From a checkpoint of a small transformer trained on Wikipedia.
Size: 16 layers, 2 heads of 128 (1 for keys and values), vocabulary 2048.
Architecture: RMSNorm after each residual sum, embeddings untied during training, hashed n-gram embeddings, capped logits.
Each number is 50 + 15 x the weight over its row's rms, rounded and kept within 0 to 99. Layers, rows and columns count from 0. The size before them is the row's rms in percent of the matrix's.

# layer 12 MLP up, 896x256, rms 0.0617, rows 537-591, columns 128-191
095:58 63 53 58 47 66 41 40 61 38 37 71 43 63 40 60 41 45 66 56 43 30 30 66 64 52 34 56 54 53 55 49 24 48 48 40 41 09 64 86 19 57 44 48 52 37 60 60 32 40 50 62 47 48 83 99 54 51 62 38 54 86 21 43
102:64 48 31 73 57 31 69 45 53 44 53 62 46 42 71 55 47 40 33 44 23 43 56 52 51 64 27 71 66 57 51 62 46 73 41 39 60 68 26 71 40 51 37 46 58 51 32 29 30 67 47 46 50 40 48 47 74 59 72 27 43 91 55 61
103:51 41 60 53 45 44 58 64 56 54 41 54 17 69 62 48 57 57 29 24 43 51 66 52 72 52 52 58 26 58 65 68 48 57 23 74 42 45 65 62 48 87 91 49 58 46 57 72 60 32 61 54 69 51 42 68 70 57 36 79 34 38 48 62
104:54 25 43 55 23 70 48 63 45 47 89 33 39 67 57 31 39 71 49 53 39 44 77 48 87 35 69 51 58 83 38 28 34 48 53 70 36 49 50 72 50 73 56 57 75 80 47 34 76 44 72 48 44 36 65 59 36 99 46 48 74 47 42 59
096:60 58 35 52 35 30 19 45 79 40 31 64 54 29 64 74 58 38 57 49 29 42 50 78 27 65 34 52 78 38 67 71 46 73 65 60 46 31 50 64 32 57 39 35 62 49 46 66 25 71 70 50 67 40 49 63 59 56 80 70 69 52 36 71
098:26 53 26 78 23 66 37 52 40 24 29 73 58 50 40 30 11 46 33 42 44 30 50 51 34 33 36 42 33 80 50 60 51 77 28 56 67 38 54 49 31 51 70 62 40 49 42 34 57 37 38 79 57 51 62 60 53 41 48 58 62 76 41 49
101:37 81 46 69 99 22 59 19 44 47 19 53 42 59 37 76 29 64 66 59 52 64 64 52 56 58 64 82 39 76 68 33 59 44 15 57 45 38 44 26 37 44 46 31 43 53 82 27 38 51 56 45 34 29 26 55 56 59 50 44 33 75 30 51
091:47 65 40 36 68 56 20 48 62 58 53 65 62 14 45 58 51 70 37 24 38 69 44 69 55 39 23 59 33 41 47 28 68 47 60 50 65 72 48 77 44 35 63 33 55 43 48 72 22 45 52 39 30 60 48 41 37 66 62 66 57 44 34 46
104:46 53 62 72 50 25 53 38 61 48 54 25 59 57 23 73 24 47 56 55 53 53 66 40 71 47 49 42 69 43 72 63 74 40 75 52 41 78 26 45 54 43 61 66 63 83 43 59 43 56 64 54 67 31 47 37 38 59 61 59 61 51 55 55
099:33 68 59 52 60 45 28 40 53 37 69 55 57 70 45 47 37 42 27 61 42 54 44 42 39 54 46 59 44 40 43 63 47 65 27 49 70 55 77 53 35 45 43 23 52 65 81 52 30 41 39 57 95 42 49 60 63 64 51 54 58 42 32 40
102:58 52 64 29 40 46 40 57 63 46 44 75 51 35 53 55 37 48 46 38 46 31 71 60 70 36 47 27 46 33 42 81 29 58 52 57 67 59 31 69 63 72 72 59 36 51 63 61 32 59 52 27 30 41 48 54 63 35 50 57 43 73 00 43
094:34 49 50 55 72 23 61 62 59 52 33 72 37 65 52 40 40 06 48 25 45 54 76 35 55 98 58 61 71 22 56 55 60 39 24 55 97 40 64 47 49 32 58 33 43 72 59 80 26 51 56 56 56 41 58 31 35 62 48 37 51 33 44 29
093:58 55 40 79 22 45 25 66 68 54 61 68 37 59 48 59 57 41 56 43 51 75 70 48 48 43 71 24 79 72 65 64 62 53 55 90 56 42 61 45 60 56 65 32 57 41 44 39 50 26 72 51 77 31 59 67 67 47 58 65 71 43 41 56
100:79 50 37 67 77 40 28 54 49 46 38 34 56 64 55 42 20 61 67 33 56 37 34 58 45 54 62 60 24 29 77 71 36 74 29 32 49 36 67 69 25 61 54 48 59 42 68 39 55 48 54 44 72 47 58 74 35 55 35 33 45 71 45 45
090:34 76 35 55 45 36 27 42 79 32 26 79 61 39 62 63 44 60 54 26 46 50 64 69 61 59 40 40 45 65 56 62 70 36 43 46 53 44 32 65 44 83 51 51 58 55 53 45 55 53 61 57 65 50 77 45 48 54 47 41 58 49 34 48
101:51 71 53 81 66 47 33 48 70 41 41 53 56 70 55 54 25 65 61 66 46 76 40 60 21 67 41 86 56 57 89 56 25 61 09 69 50 33 43 39 27 43 46 64 68 30 55 40 50 36 48 75 57 53 25 60 48 37 29 38 46 69 27 65
095:58 60 41 66 66 06 33 38 85 48 45 14 63 82 39 32 22 65 63 54 44 43 42 33 58 69 56 51 35 70 71 70 22 35 61 38 51 36 36 49 52 61 74 59 39 58 46 62 55 61 57 42 39 34 41 50 22 43 52 17 81 46 50 66
095:19 54 31 22 39 49 74 48 61 63 44 40 49 53 34 77 47 44 34 44 48 46 58 57 69 55 36 79 85 27 60 46 54 52 43 73 51 42 28 41 37 23 35 53 54 51 44 54 54 45 62 27 46 26 47 40 64 46 49 74 48 53 47 33
103:38 41 38 58 63 45 71 35 49 55 55 61 63 64 34 22 61 20 41 29 71 56 73 47 44 44 53 67 45 63 58 54 64 42 55 48 54 51 61 52 62 40 22 54 62 63 64 38 61 41 70 49 27 62 37 49 68 62 30 55 67 64 65 51
095:24 28 66 49 34 43 33 54 81 26 72 34 47 57 35 51 61 19 46 85 50 39 32 64 42 66 41 53 44 45 36 41 60 58 41 84 62 66 64 34 42 44 38 54 74 71 40 55 44 75 58 50 50 78 53 53 71 63 52 26 72 46 59 70
102:58 39 77 59 35 37 58 10 49 34 38 65 39 45 28 91 60 53 52 55 57 49 45 30 27 32 53 66 54 74 74 44 54 61 49 48 50 30 25 68 56 69 35 75 56 52 57 52 47 66 81 28 50 67 71 67 45 49 54 30 34 59 25 57
099:38 54 57 73 59 50 34 38 36 63 45 74 57 56 48 49 62 73 45 77 59 68 56 68 29 54 69 68 63 64 65 24 56 57 36 53 58 48 29 38 38 33 64 32 79 24 57 52 43 56 67 61 37 50 39 60 38 35 63 47 54 80 44 38
100:60 70 56 44 35 40 39 61 67 14 62 56 32 35 78 62 45 58 26 15 55 16 32 51 40 45 38 26 60 30 72 57 52 56 59 74 37 47 59 78 57 54 60 76 51 41 51 34 44 57 70 35 48 33 69 49 35 45 45 43 30 81 54 24
099:52 74 45 46 41 30 49 53 44 49 57 67 41 53 55 39 74 33 63 36 56 57 48 43 58 68 39 81 49 49 63 58 48 56 42 66 69 41 40 54 54 75 34 32 36 66 72 37 24 47 66 64 48 17 45 66 53 58 45 25 50 61 35 32
099:72 25 37 66 41 51 65 38 59 41 42 62 80 76 49 38 29 55 46 63 56 49 79 42 26 67 51 57 47 53 66 58 56 50 30 40 49 40 59 61 38 61 80 54 50 44 41 56 79 27 55 59 58 47 46 55 33 65 73 28 66 61 48 65
098:67 74 25 69 45 79 32 62 73 35 59 52 50 54 78 50 65 67 57 45 44 43 59 39 79 49 46 54 54 68 49 57 35 27 42 59 39 49 27 65 41 34 69 30 55 63 70 57 72 21 56 56 98 34 49 64 62 50 49 58 40 51 48 66
099:56 35 38 49 54 60 54 83 55 41 55 52 33 65 83 56 46 51 38 43 48 80 63 34 63 55 34 70 47 61 56 53 27 50 28 62 37 80 43 76 39 57 62 34 56 51 59 66 50 70 63 92 49 62 30 45 78 29 47 31 37 36 34 26
101:60 61 35 43 54 27 63 65 89 43 26 53 52 59 48 46 71 22 60 48 36 34 73 57 32 40 66 28 52 73 56 48 44 54 34 68 42 55 58 50 28 44 55 37 53 43 53 54 55 51 32 49 50 58 39 49 40 48 54 56 43 48 28 58
096:38 20 40 45 63 39 52 79 42 41 56 56 56 68 52 40 31 34 49 48 60 43 76 63 57 89 65 63 55 45 73 64 48 51 39 65 69 60 21 50 42 43 38 45 40 69 64 15 74 46 51 37 22 76 51 46 58 85 61 44 51 54 30 43
095:60 38 82 43 63 46 36 75 38 61 35 46 47 38 60 30 57 60 56 50 49 31 69 51 46 58 68 52 75 30 55 60 25 43 42 72 37 29 14 52 61 58 75 76 54 63 40 52 50 57 42 79 58 56 39 40 58 71 32 50 58 79 27 69
099:47 47 75 54 52 57 34 56 39 21 47 54 45 35 90 43 48 40 58 32 35 74 44 87 46 59 46 52 49 42 47 51 36 34 44 59 60 66 52 53 32 60 54 31 49 56 40 32 65 69 57 78 68 42 50 52 64 72 48 46 42 80 34 33
104:55 52 48 39 26 76 47 21 55 46 59 72 70 59 31 47 58 42 55 32 47 52 39 78 56 54 62 49 61 61 36 62 16 44 50 41 51 41 52 44 74 30 20 64 50 28 67 28 51 58 63 41 62 51 68 70 59 44 52 77 34 54 49 99
091:95 49 53 39 46 39 56 39 75 46 41 55 52 54 40 53 55 49 74 61 52 33 55 63 51 51 39 63 35 50 69 56 61 52 31 40 41 62 58 38 43 40 61 26 63 60 41 46 47 69 48 52 38 82 71 25 40 42 48 25 44 88 56 41
101:67 71 25 49 45 59 64 58 56 44 55 48 49 86 78 08 40 46 46 35 26 52 37 62 30 32 43 61 54 69 59 59 27 70 50 72 64 49 61 48 50 63 66 55 62 48 56 55 29 67 89 31 55 35 61 49 66 70 55 61 81 83 48 60
081:60 52 46 85 79 34 53 45 43 49 30 60 24 65 44 48 74 37 63 35 50 43 30 72 52 80 41 59 59 43 77 66 56 26 32 64 39 38 27 42 48 44 57 40 75 42 41 52 55 41 65 51 39 53 40 43 44 44 35 45 56 50 31 53
109:56 53 46 52 45 59 44 59 74 55 35 64 22 50 53 50 64 52 64 53 21 50 53 48 25 38 60 32 71 54 41 46 49 98 57 49 41 49 49 59 41 77 71 35 32 45 55 53 60 67 83 51 51 22 82 54 41 69 65 68 45 41 64 56
103:48 48 10 77 34 45 64 40 70 40 60 72 01 34 34 47 35 33 47 49 30 54 73 73 53 57 56 49 65 41 87 51 38 41 54 58 35 61 40 83 45 60 34 47 50 24 47 63 30 57 47 30 65 65 62 66 40 48 79 68 53 62 58 34
101:61 45 38 46 25 35 64 51 51 47 73 38 36 49 50 30 37 29 52 32 54 52 47 78 60 59 64 49 59 60 68 52 39 42 30 52 65 66 24 45 53 53 75 30 63 40 61 26 40 46 46 28 48 28 44 31 59 80 44 38 45 78 60 47
099:51 55 43 66 60 37 19 51 46 73 84 66 58 64 52 56 39 34 78 41 65 46 46 78 41 49 46 50 64 66 53 69 48 65 36 50 58 36 39 49 40 42 57 59 78 65 46 41 26 50 59 46 43 56 50 44 75 52 54 37 49 43 41 63
091:75 44 41 15 44 27 51 60 69 67 44 62 39 43 43 37 49 35 49 15 44 56 57 61 19 52 55 34 62 33 50 50 62 32 65 61 55 39 38 53 37 61 73 49 39 47 52 22 37 54 64 44 70 70 35 73 53 30 62 61 29 63 17 42
095:21 63 51 53 43 29 57 31 72 37 33 54 30 81 51 22 60 56 60 62 56 30 55 76 35 40 33 61 33 58 64 51 50 58 68 38 59 35 32 28 54 39 58 44 28 56 36 25 75 44 43 57 38 64 46 40 54 55 17 71 39 67 33 79
089:42 30 26 59 53 62 29 36 46 38 46 66 63 75 57 60 51 71 54 36 45 70 60 76 57 35 25 73 30 67 54 58 65 33 23 55 54 47 52 53 43 94 58 69 21 51 55 36 56 39 80 45 72 41 53 29 46 70 42 37 57 40 42 72
097:38 56 45 44 52 30 42 68 52 40 46 41 46 69 67 70 39 18 58 54 56 46 70 74 64 50 50 62 44 62 73 90 64 56 44 46 51 48 40 46 53 32 50 43 59 52 37 25 42 53 61 63 51 52 60 24 63 30 32 70 54 43 29 53
095:50 50 35 47 69 66 34 35 47 34 34 61 15 63 55 29 42 64 36 23 12 19 56 50 34 51 60 60 40 41 55 65 30 50 35 53 50 50 46 72 41 60 57 51 22 56 46 32 45 54 62 68 75 31 41 18 51 53 50 46 53 66 21 51
100:27 43 65 60 34 38 17 30 56 24 60 44 38 44 33 46 46 43 48 43 42 50 54 82 30 47 45 57 49 67 71 34 77 47 59 66 32 49 49 50 72 45 50 59 61 59 65 55 50 65 73 59 38 41 56 67 57 48 26 24 67 29 45 32
105:56 63 58 73 49 47 51 38 24 46 34 59 56 53 53 66 59 45 46 15 80 49 51 60 61 77 43 47 33 44 57 64 27 29 21 47 42 24 27 64 55 57 52 59 47 35 59 54 48 73 62 62 22 55 27 65 67 26 56 39 62 54 62 48
107:43 63 27 35 41 46 56 46 45 39 86 39 61 56 36 45 29 55 41 19 54 34 51 47 63 46 41 48 64 51 49 36 42 74 25 60 91 59 55 62 65 55 55 67 27 58 51 48 70 25 58 39 87 58 53 36 15 54 57 62 52 82 63 75
103:52 64 61 58 67 26 59 30 49 42 39 73 54 69 40 84 59 65 46 66 43 61 41 85 64 41 53 53 55 40 43 55 63 46 42 67 56 48 68 88 28 65 60 74 55 27 30 52 47 49 28 23 71 54 50 65 53 63 54 55 55 72 48 74
094:37 53 27 48 51 58 35 66 42 24 54 73 20 71 31 30 20 53 46 33 49 50 56 72 58 45 50 54 31 35 46 67 48 33 72 62 75 53 31 61 41 78 26 68 55 60 30 52 33 48 39 58 70 55 33 74 32 63 56 43 71 44 50 86
098:43 71 52 45 29 64 22 24 59 37 40 63 36 32 59 70 35 43 00 73 48 58 65 52 62 49 52 68 40 46 58 40 70 63 37 70 76 29 48 70 45 76 72 45 29 37 48 61 33 61 52 44 43 45 66 35 42 60 35 53 83 56 37 71
097:68 72 31 58 79 59 63 48 43 60 67 40 41 38 42 28 55 44 43 30 45 32 58 48 74 60 73 51 73 71 48 57 62 67 38 58 38 16 47 39 39 72 71 55 67 38 40 46 41 27 41 38 56 51 37 37 55 32 30 39 55 45 50 60
103:58 41 69 19 54 40 64 49 47 24 58 81 70 64 60 90 45 57 40 67 31 57 62 40 72 52 32 64 51 24 49 48 44 42 56 69 47 58 47 53 34 42 42 60 39 68 42 46 66 40 47 43 50 70 61 82 52 39 49 30 47 56 49 73
115:33 55 45 26 71 24 58 18 61 67 47 74 51 47 25 36 62 64 55 58 67 21 14 53 52 79 66 37 48 39 69 28 73 46 21 59 78 53 64 54 58 51 55 38 70 50 36 39 37 46 50 26 71 36 42 82 51 59 68 44 63 59 33 27
108:17 26 44 70 76 40 53 59 56 48 60 79 39 81 43 43 21 28 47 41 31 40 37 72 65 85 34 56 70 49 44 50 57 93 54 47 59 43 42 64 50 30 89 48 68 52 60 66 52 56 51 30 67 49 67 54 49 46 41 60 58 44 38 44
099:54 37 59 46 40 57 18 50 25 21 42 77 57 41 59 43 70 45 36 49 52 46 55 38 51 59 40 48 61 63 60 58 59 39 50 48 44 39 47 63 51 45 38 47 69 61 67 30 50 94 63 29 69 39 70 77 32 61 47 56 70 40 60 59
# layer 12 MLP down (transposed), 896x256, rms 0.0427, rows 537-590, columns 128-191
099:36 46 48 63 13 42 53 25 33 39 39 17 41 92 34 41 40 49 40 37 50 39 71 49 53 63 26 29 99 60 52 55 53 62 40 44 37 54 58 29 26 82 09 71 46 61 61 55 52 63 46 62 47 54 37 58 45 56 72 41 65 90 68 67
104:62 53 43 77 48 48 42 48 34 50 56 50 48 65 52 37 47 32 21 43 64 68 36 32 82 99 44 50 51 55 49 56 44 78 27 29 61 63 41 36 57 58 56 52 32 40 61 67 51 51 45 31 58 61 50 56 39 35 44 58 24 13 55 65
100:52 34 77 35 39 43 34 73 51 48 55 46 39 90 35 35 17 43 60 26 31 51 43 42 51 67 43 76 47 50 35 34 29 36 69 60 32 53 50 45 26 51 45 46 50 43 35 50 37 45 52 47 54 55 50 59 79 69 57 66 59 60 55 57
104:53 74 39 31 60 38 39 47 37 63 62 40 54 54 38 44 34 12 54 61 32 61 77 55 32 34 60 56 58 26 67 45 65 46 32 36 30 26 27 34 34 54 44 40 34 42 72 64 59 39 78 82 47 27 37 45 47 41 30 18 64 65 38 22
094:46 17 49 34 51 69 53 64 34 40 22 54 59 13 52 54 38 42 54 78 89 63 40 17 65 07 61 43 48 35 60 48 50 34 53 43 46 52 66 32 61 32 59 51 58 28 57 73 69 34 36 51 33 39 66 26 39 69 58 50 83 38 66 61
098:58 67 48 49 52 55 38 38 70 70 29 51 54 42 32 43 58 52 52 25 57 18 59 30 74 51 55 84 42 47 67 22 60 88 37 53 89 41 58 42 39 43 47 25 61 56 57 52 47 62 76 35 30 40 39 51 79 34 45 58 61 37 54 53
099:79 55 43 67 69 49 53 43 52 47 60 58 73 48 66 57 69 50 60 54 29 73 57 45 52 37 46 59 31 74 64 33 16 45 51 55 29 40 15 05 58 31 33 34 49 53 73 49 54 28 88 77 47 49 61 45 46 54 43 29 68 85 68 41
091:53 60 68 26 40 73 40 54 59 37 51 66 42 65 53 60 51 42 60 61 50 22 60 76 60 38 42 35 48 52 56 22 28 36 29 33 22 35 61 64 31 28 34 84 73 57 63 56 43 52 49 60 34 36 46 64 43 38 66 54 65 49 61 38
109:53 51 16 26 33 34 50 52 29 40 56 67 30 91 32 24 32 43 45 47 44 55 35 19 48 30 55 62 41 54 63 27 35 52 47 44 56 60 67 63 42 46 38 51 25 36 59 36 49 28 56 37 31 44 28 22 41 36 59 51 46 26 68 59
104:67 34 45 55 17 62 43 51 48 12 58 38 50 73 62 57 75 24 44 63 44 71 57 61 35 41 64 40 76 56 23 67 24 42 56 46 61 56 40 33 43 19 51 50 57 51 81 73 56 43 42 31 88 40 73 73 51 58 45 52 53 42 46 72
102:72 56 53 38 41 56 64 60 59 72 47 48 33 70 79 61 38 68 40 27 65 66 39 52 50 32 62 68 82 47 36 39 47 57 35 53 58 28 68 47 61 72 63 64 52 50 42 78 72 43 52 46 58 69 66 51 39 67 30 33 58 56 30 61
099:48 31 41 58 63 16 67 57 25 41 77 64 55 37 37 36 32 58 51 49 75 42 32 45 67 45 73 75 58 40 32 53 75 42 57 31 40 30 79 33 52 47 60 66 42 49 35 57 44 45 72 43 43 69 32 65 50 71 57 24 50 27 54 63
090:45 50 39 59 39 54 60 46 56 47 51 57 50 63 62 56 56 18 58 45 41 41 48 15 74 40 64 40 39 47 53 65 52 84 42 32 37 58 22 51 68 56 37 36 49 48 95 67 30 47 49 41 38 57 44 49 79 30 54 70 50 70 64 45
094:56 59 46 25 70 73 61 32 77 60 32 55 48 40 78 33 22 54 71 62 45 20 47 59 71 36 62 54 57 37 45 58 41 46 53 41 39 42 48 37 29 31 39 61 60 25 37 58 65 49 16 63 45 58 55 51 68 71 74 32 47 21 59 47
093:52 57 46 40 52 56 61 48 47 57 33 64 33 61 68 67 54 57 55 76 60 54 40 32 68 43 39 51 29 31 45 38 61 47 69 43 62 39 69 46 50 53 34 46 49 26 57 76 53 41 61 49 35 55 75 43 23 47 39 39 42 28 78 81
105:50 39 56 67 67 45 58 64 54 42 65 49 33 50 58 61 50 37 68 48 77 64 40 56 41 47 84 41 80 40 62 62 35 46 44 67 51 74 77 42 48 66 64 65 59 49 64 63 43 34 34 54 76 43 52 40 48 50 41 49 53 24 34 32
093:45 68 49 54 62 60 73 51 71 41 52 51 51 74 58 56 41 60 53 56 61 58 44 27 55 46 48 19 66 56 39 60 34 47 57 58 37 33 51 61 55 34 72 54 52 72 48 47 71 80 65 42 36 41 56 28 47 43 53 31 71 45 64 68
097:38 52 42 35 22 12 52 36 43 57 38 56 53 61 60 29 62 50 70 42 59 38 57 07 59 57 64 67 36 60 42 59 23 67 20 82 77 39 39 48 61 45 39 54 61 53 55 16 41 61 64 35 35 47 50 44 38 62 53 43 72 43 67 64
109:69 67 49 68 59 53 46 31 45 55 69 45 74 54 58 08 27 69 38 51 53 54 39 23 40 62 54 38 63 35 66 46 32 42 47 49 53 44 49 56 31 30 82 31 67 54 46 44 53 48 67 21 64 44 72 20 47 53 62 73 54 43 18 77
097:41 46 40 36 57 42 49 32 55 70 37 41 25 54 45 69 58 34 50 38 40 36 45 21 63 37 28 19 53 68 56 65 44 27 39 51 54 60 37 76 12 43 47 28 51 61 51 43 43 26 11 40 36 53 66 48 51 30 50 66 74 64 67 65
104:21 53 38 51 49 41 59 70 43 29 44 67 61 21 45 35 21 72 38 48 52 56 24 52 41 39 65 56 47 37 49 59 49 48 47 47 42 37 53 50 87 65 71 51 36 24 40 52 50 26 44 32 30 82 71 58 53 40 59 44 47 80 62 35
102:21 48 54 34 54 52 53 74 46 38 33 30 50 49 39 26 44 53 51 28 77 71 57 50 30 62 50 46 38 82 74 61 41 87 44 44 75 70 63 43 25 23 46 69 68 38 52 59 50 51 31 65 63 61 47 27 37 58 57 64 47 62 40 68
101:43 63 29 57 85 69 58 31 66 51 52 55 64 40 39 51 83 54 53 80 60 61 44 33 77 35 44 75 43 45 63 60 65 27 71 79 34 56 37 59 50 35 72 34 79 63 84 73 44 75 58 36 55 22 69 31 59 42 53 63 46 65 28 29
100:47 73 58 42 68 46 46 64 27 77 43 47 28 66 42 51 41 54 41 25 38 70 58 53 47 38 65 57 40 55 59 46 72 61 32 41 45 41 73 41 54 46 38 31 55 60 60 36 62 55 45 69 41 66 52 66 55 52 41 55 82 57 38 44
100:56 51 68 67 51 56 37 51 50 37 26 59 60 61 58 59 64 57 67 57 33 39 56 50 33 48 69 06 57 49 40 66 67 41 49 37 31 66 39 49 39 66 26 50 34 59 73 48 48 59 71 42 51 45 37 49 85 39 62 42 62 55 55 43
099:45 19 35 57 35 69 68 52 64 53 59 34 63 57 74 31 77 69 59 67 69 40 43 20 39 40 41 60 44 41 47 67 49 43 35 58 45 54 45 35 63 36 56 67 54 50 65 42 21 29 36 40 51 55 13 68 72 58 19 24 38 29 58 59
103:67 40 65 45 72 47 69 31 47 65 56 69 07 53 49 73 54 74 36 47 45 60 27 49 63 47 88 69 21 48 59 29 33 49 46 65 41 49 43 42 63 25 55 62 51 37 57 41 36 73 49 41 63 44 61 55 48 31 61 52 63 71 44 54
102:28 49 30 38 68 71 47 49 51 42 64 23 38 58 40 62 33 50 49 55 60 29 46 66 75 76 69 99 71 17 46 35 51 69 42 65 51 50 47 38 23 37 44 67 54 71 49 58 61 68 60 31 46 35 58 20 22 35 42 50 44 65 46 38
098:57 51 67 42 63 58 51 77 51 22 47 71 27 60 49 49 42 51 45 50 44 68 51 42 51 57 56 86 26 58 61 43 41 46 68 70 50 42 52 46 62 49 32 77 70 49 57 44 65 35 16 33 40 42 40 45 79 67 55 29 45 54 46 45
099:60 62 44 47 50 61 13 53 44 92 55 72 37 35 45 37 46 47 33 33 35 31 40 44 64 75 28 34 35 59 40 51 47 53 52 26 66 51 59 33 63 84 42 39 50 54 62 58 42 60 36 66 40 59 27 77 24 38 58 64 56 28 50 42
096:26 38 57 44 49 57 68 74 36 49 04 37 44 56 35 54 37 46 46 74 67 81 38 48 76 54 62 66 40 50 71 42 24 50 82 64 74 71 64 47 31 37 47 19 56 52 58 50 62 40 41 65 49 44 45 73 33 69 67 40 71 37 42 37
100:76 46 62 53 43 36 52 59 38 60 73 46 46 46 39 53 35 27 63 53 59 36 70 51 37 39 56 36 38 82 29 33 35 75 47 46 31 44 55 44 43 57 49 48 28 44 70 38 22 44 55 51 72 26 38 31 55 57 70 50 58 72 61 80
090:67 59 50 56 52 92 59 27 35 61 45 72 37 53 65 58 51 90 74 54 41 69 61 59 78 33 65 67 51 51 55 60 36 34 69 50 59 63 66 53 47 51 70 61 54 53 86 54 54 55 75 34 43 65 68 50 47 70 41 60 37 47 55 62
101:39 52 48 68 48 34 51 54 50 64 82 46 47 37 41 44 82 33 46 47 36 59 50 62 45 22 28 57 54 66 38 62 37 64 27 67 43 17 78 73 80 60 60 46 44 32 71 35 47 64 41 47 33 41 41 71 41 43 65 62 56 59 33 46
082:16 58 61 35 49 58 26 37 43 43 43 41 43 64 49 45 39 25 31 52 27 73 31 37 54 53 36 41 52 53 66 35 27 71 91 48 56 30 60 56 39 48 39 63 37 48 45 36 17 51 78 64 51 50 36 68 40 61 51 63 44 49 42 61
110:57 51 39 56 38 62 40 36 33 73 55 77 78 42 41 52 29 41 54 47 70 47 71 45 58 47 52 33 50 54 63 56 10 47 83 73 37 33 67 50 56 55 39 46 53 54 42 33 73 30 59 60 47 40 55 58 45 46 76 56 47 56 66 68
105:68 54 62 76 56 31 29 25 51 54 35 69 79 70 79 73 56 39 53 36 74 40 40 45 45 44 41 76 53 29 39 63 54 49 37 46 44 53 55 40 52 73 95 53 53 51 83 55 66 70 47 72 65 70 38 22 62 37 26 42 39 55 34 56
101:42 49 42 38 61 44 31 99 60 40 47 31 45 64 20 36 59 46 41 49 47 28 64 59 40 40 23 37 42 75 33 67 35 55 51 54 85 62 39 38 55 50 48 43 56 15 81 51 74 41 45 30 65 58 19 44 40 38 42 41 57 39 45 44
101:62 60 43 24 41 59 52 39 55 41 54 46 55 55 42 48 16 55 68 34 53 34 60 68 52 40 52 46 37 91 44 61 53 52 35 66 65 52 62 35 79 99 40 54 44 63 60 63 61 75 77 33 61 56 55 61 58 34 25 47 57 47 86 20
089:51 63 55 63 50 48 33 52 61 82 44 51 61 59 28 56 38 31 37 45 37 40 52 07 47 60 58 54 61 57 45 44 33 51 08 47 59 39 53 33 50 55 59 46 61 55 36 56 41 87 69 74 34 45 48 51 61 24 49 47 44 45 41 75
093:55 46 31 32 42 36 47 38 59 44 43 69 25 46 62 31 51 48 45 79 54 35 57 77 42 61 54 45 40 54 56 35 47 45 59 55 41 59 76 51 26 40 18 70 33 45 54 78 39 47 53 62 12 57 41 42 45 39 26 57 75 30 71 65
089:42 67 68 37 44 48 68 24 32 49 53 41 18 82 68 68 54 50 41 39 22 55 47 42 62 32 74 30 45 42 72 52 54 40 58 39 39 47 48 01 33 69 46 29 26 68 57 47 60 64 56 26 88 40 48 33 55 51 41 60 57 43 61 63
099:33 29 51 50 46 60 69 55 37 42 59 47 52 42 50 63 41 34 55 35 47 64 54 91 61 34 44 44 43 35 58 66 64 83 60 71 59 58 44 56 45 25 77 78 36 64 71 51 30 66 59 33 31 47 40 26 64 36 57 73 27 34 23 31
095:45 58 47 62 50 52 70 49 43 26 50 45 72 31 47 30 41 26 50 32 73 51 33 42 54 44 56 46 56 58 62 33 23 66 52 39 63 35 48 33 33 49 55 47 28 48 66 50 53 49 57 48 68 80 88 41 46 47 51 58 62 09 50 44
102:57 52 41 62 38 37 33 63 62 38 36 30 30 40 25 66 46 46 23 46 67 56 20 70 48 61 32 66 72 47 45 60 55 54 80 57 38 32 63 47 70 31 31 62 32 63 37 55 51 36 58 49 49 32 78 31 49 34 64 32 51 54 53 66
107:35 52 28 59 44 62 54 59 57 38 55 62 48 30 43 50 13 87 50 50 45 29 43 45 56 71 50 36 65 34 36 46 56 33 54 66 66 52 29 43 89 66 54 35 35 52 37 54 34 34 56 47 54 37 30 42 57 29 90 57 37 50 55 47
103:63 37 36 35 21 54 24 52 43 63 55 61 54 47 61 42 26 47 35 31 45 24 18 40 59 59 51 67 55 47 65 69 75 62 65 60 55 60 76 71 57 54 43 42 38 50 34 48 65 55 47 43 68 47 62 41 65 62 60 29 53 65 58 67
099:75 60 53 60 55 43 45 34 82 58 54 52 57 66 41 27 60 69 30 61 57 52 54 48 53 51 41 44 62 49 45 56 36 53 48 52 60 30 58 67 56 58 37 54 59 31 19 41 43 50 37 39 44 79 43 49 29 56 80 35 58 58 55 76
094:41 45 55 58 63 68 41 67 48 57 33 69 22 70 25 77 60 59 48 42 54 60 74 50 72 39 57 29 45 67 32 73 54 48 57 64 73 41 29 53 49 53 41 47 47 57 67 32 62 49 62 40 65 29 44 37 29 42 49 53 74 41 58 60
103:56 66 60 26 37 64 49 24 67 36 33 46 33 43 41 47 66 43 55 70 72 63 72 43 28 57 42 73 38 58 38 45 38 58 46 40 82 35 26 46 46 13 56 45 40 64 34 09 33 49 49 41 67 46 35 30 69 49 70 70 47 37 53 29
099:61 35 76 49 46 64 50 27 75 41 52 24 58 69 79 45 70 46 44 46 63 60 62 53 87 70 56 41 48 55 45 19 49 39 69 33 51 45 74 35 60 65 56 38 40 20 71 36 50 46 38 40 64 45 58 53 43 76 72 82 66 13 73 40
100:55 42 62 62 51 55 58 47 64 64 42 36 53 53 43 40 59 41 56 41 52 45 11 50 50 68 62 51 64 45 57 41 55 53 51 41 50 58 50 54 54 75 45 37 49 64 55 37 58 55 34 44 49 54 45 31 37 72 35 45 61 34 26 25
114:62 60 52 23 52 43 73 47 52 39 68 52 26 68 56 64 58 44 74 86 30 34 36 35 46 68 30 40 57 62 45 49 50 59 43 27 72 22 52 79 63 48 60 43 57 48 45 41 44 29 22 56 13 59 26 53 61 55 63 54 53 45 45 53
108:37 51 47 59 69 49 44 53 54 67 37 57 33 60 83 44 43 66 44 55 55 87 55 42 41 36 26 63 69 51 30 44 32 39 91 45 59 44 17 67 62 37 76 63 68 31 58 45 42 46 40 41 46 31 44 67 37 38 64 50 69 67 23 41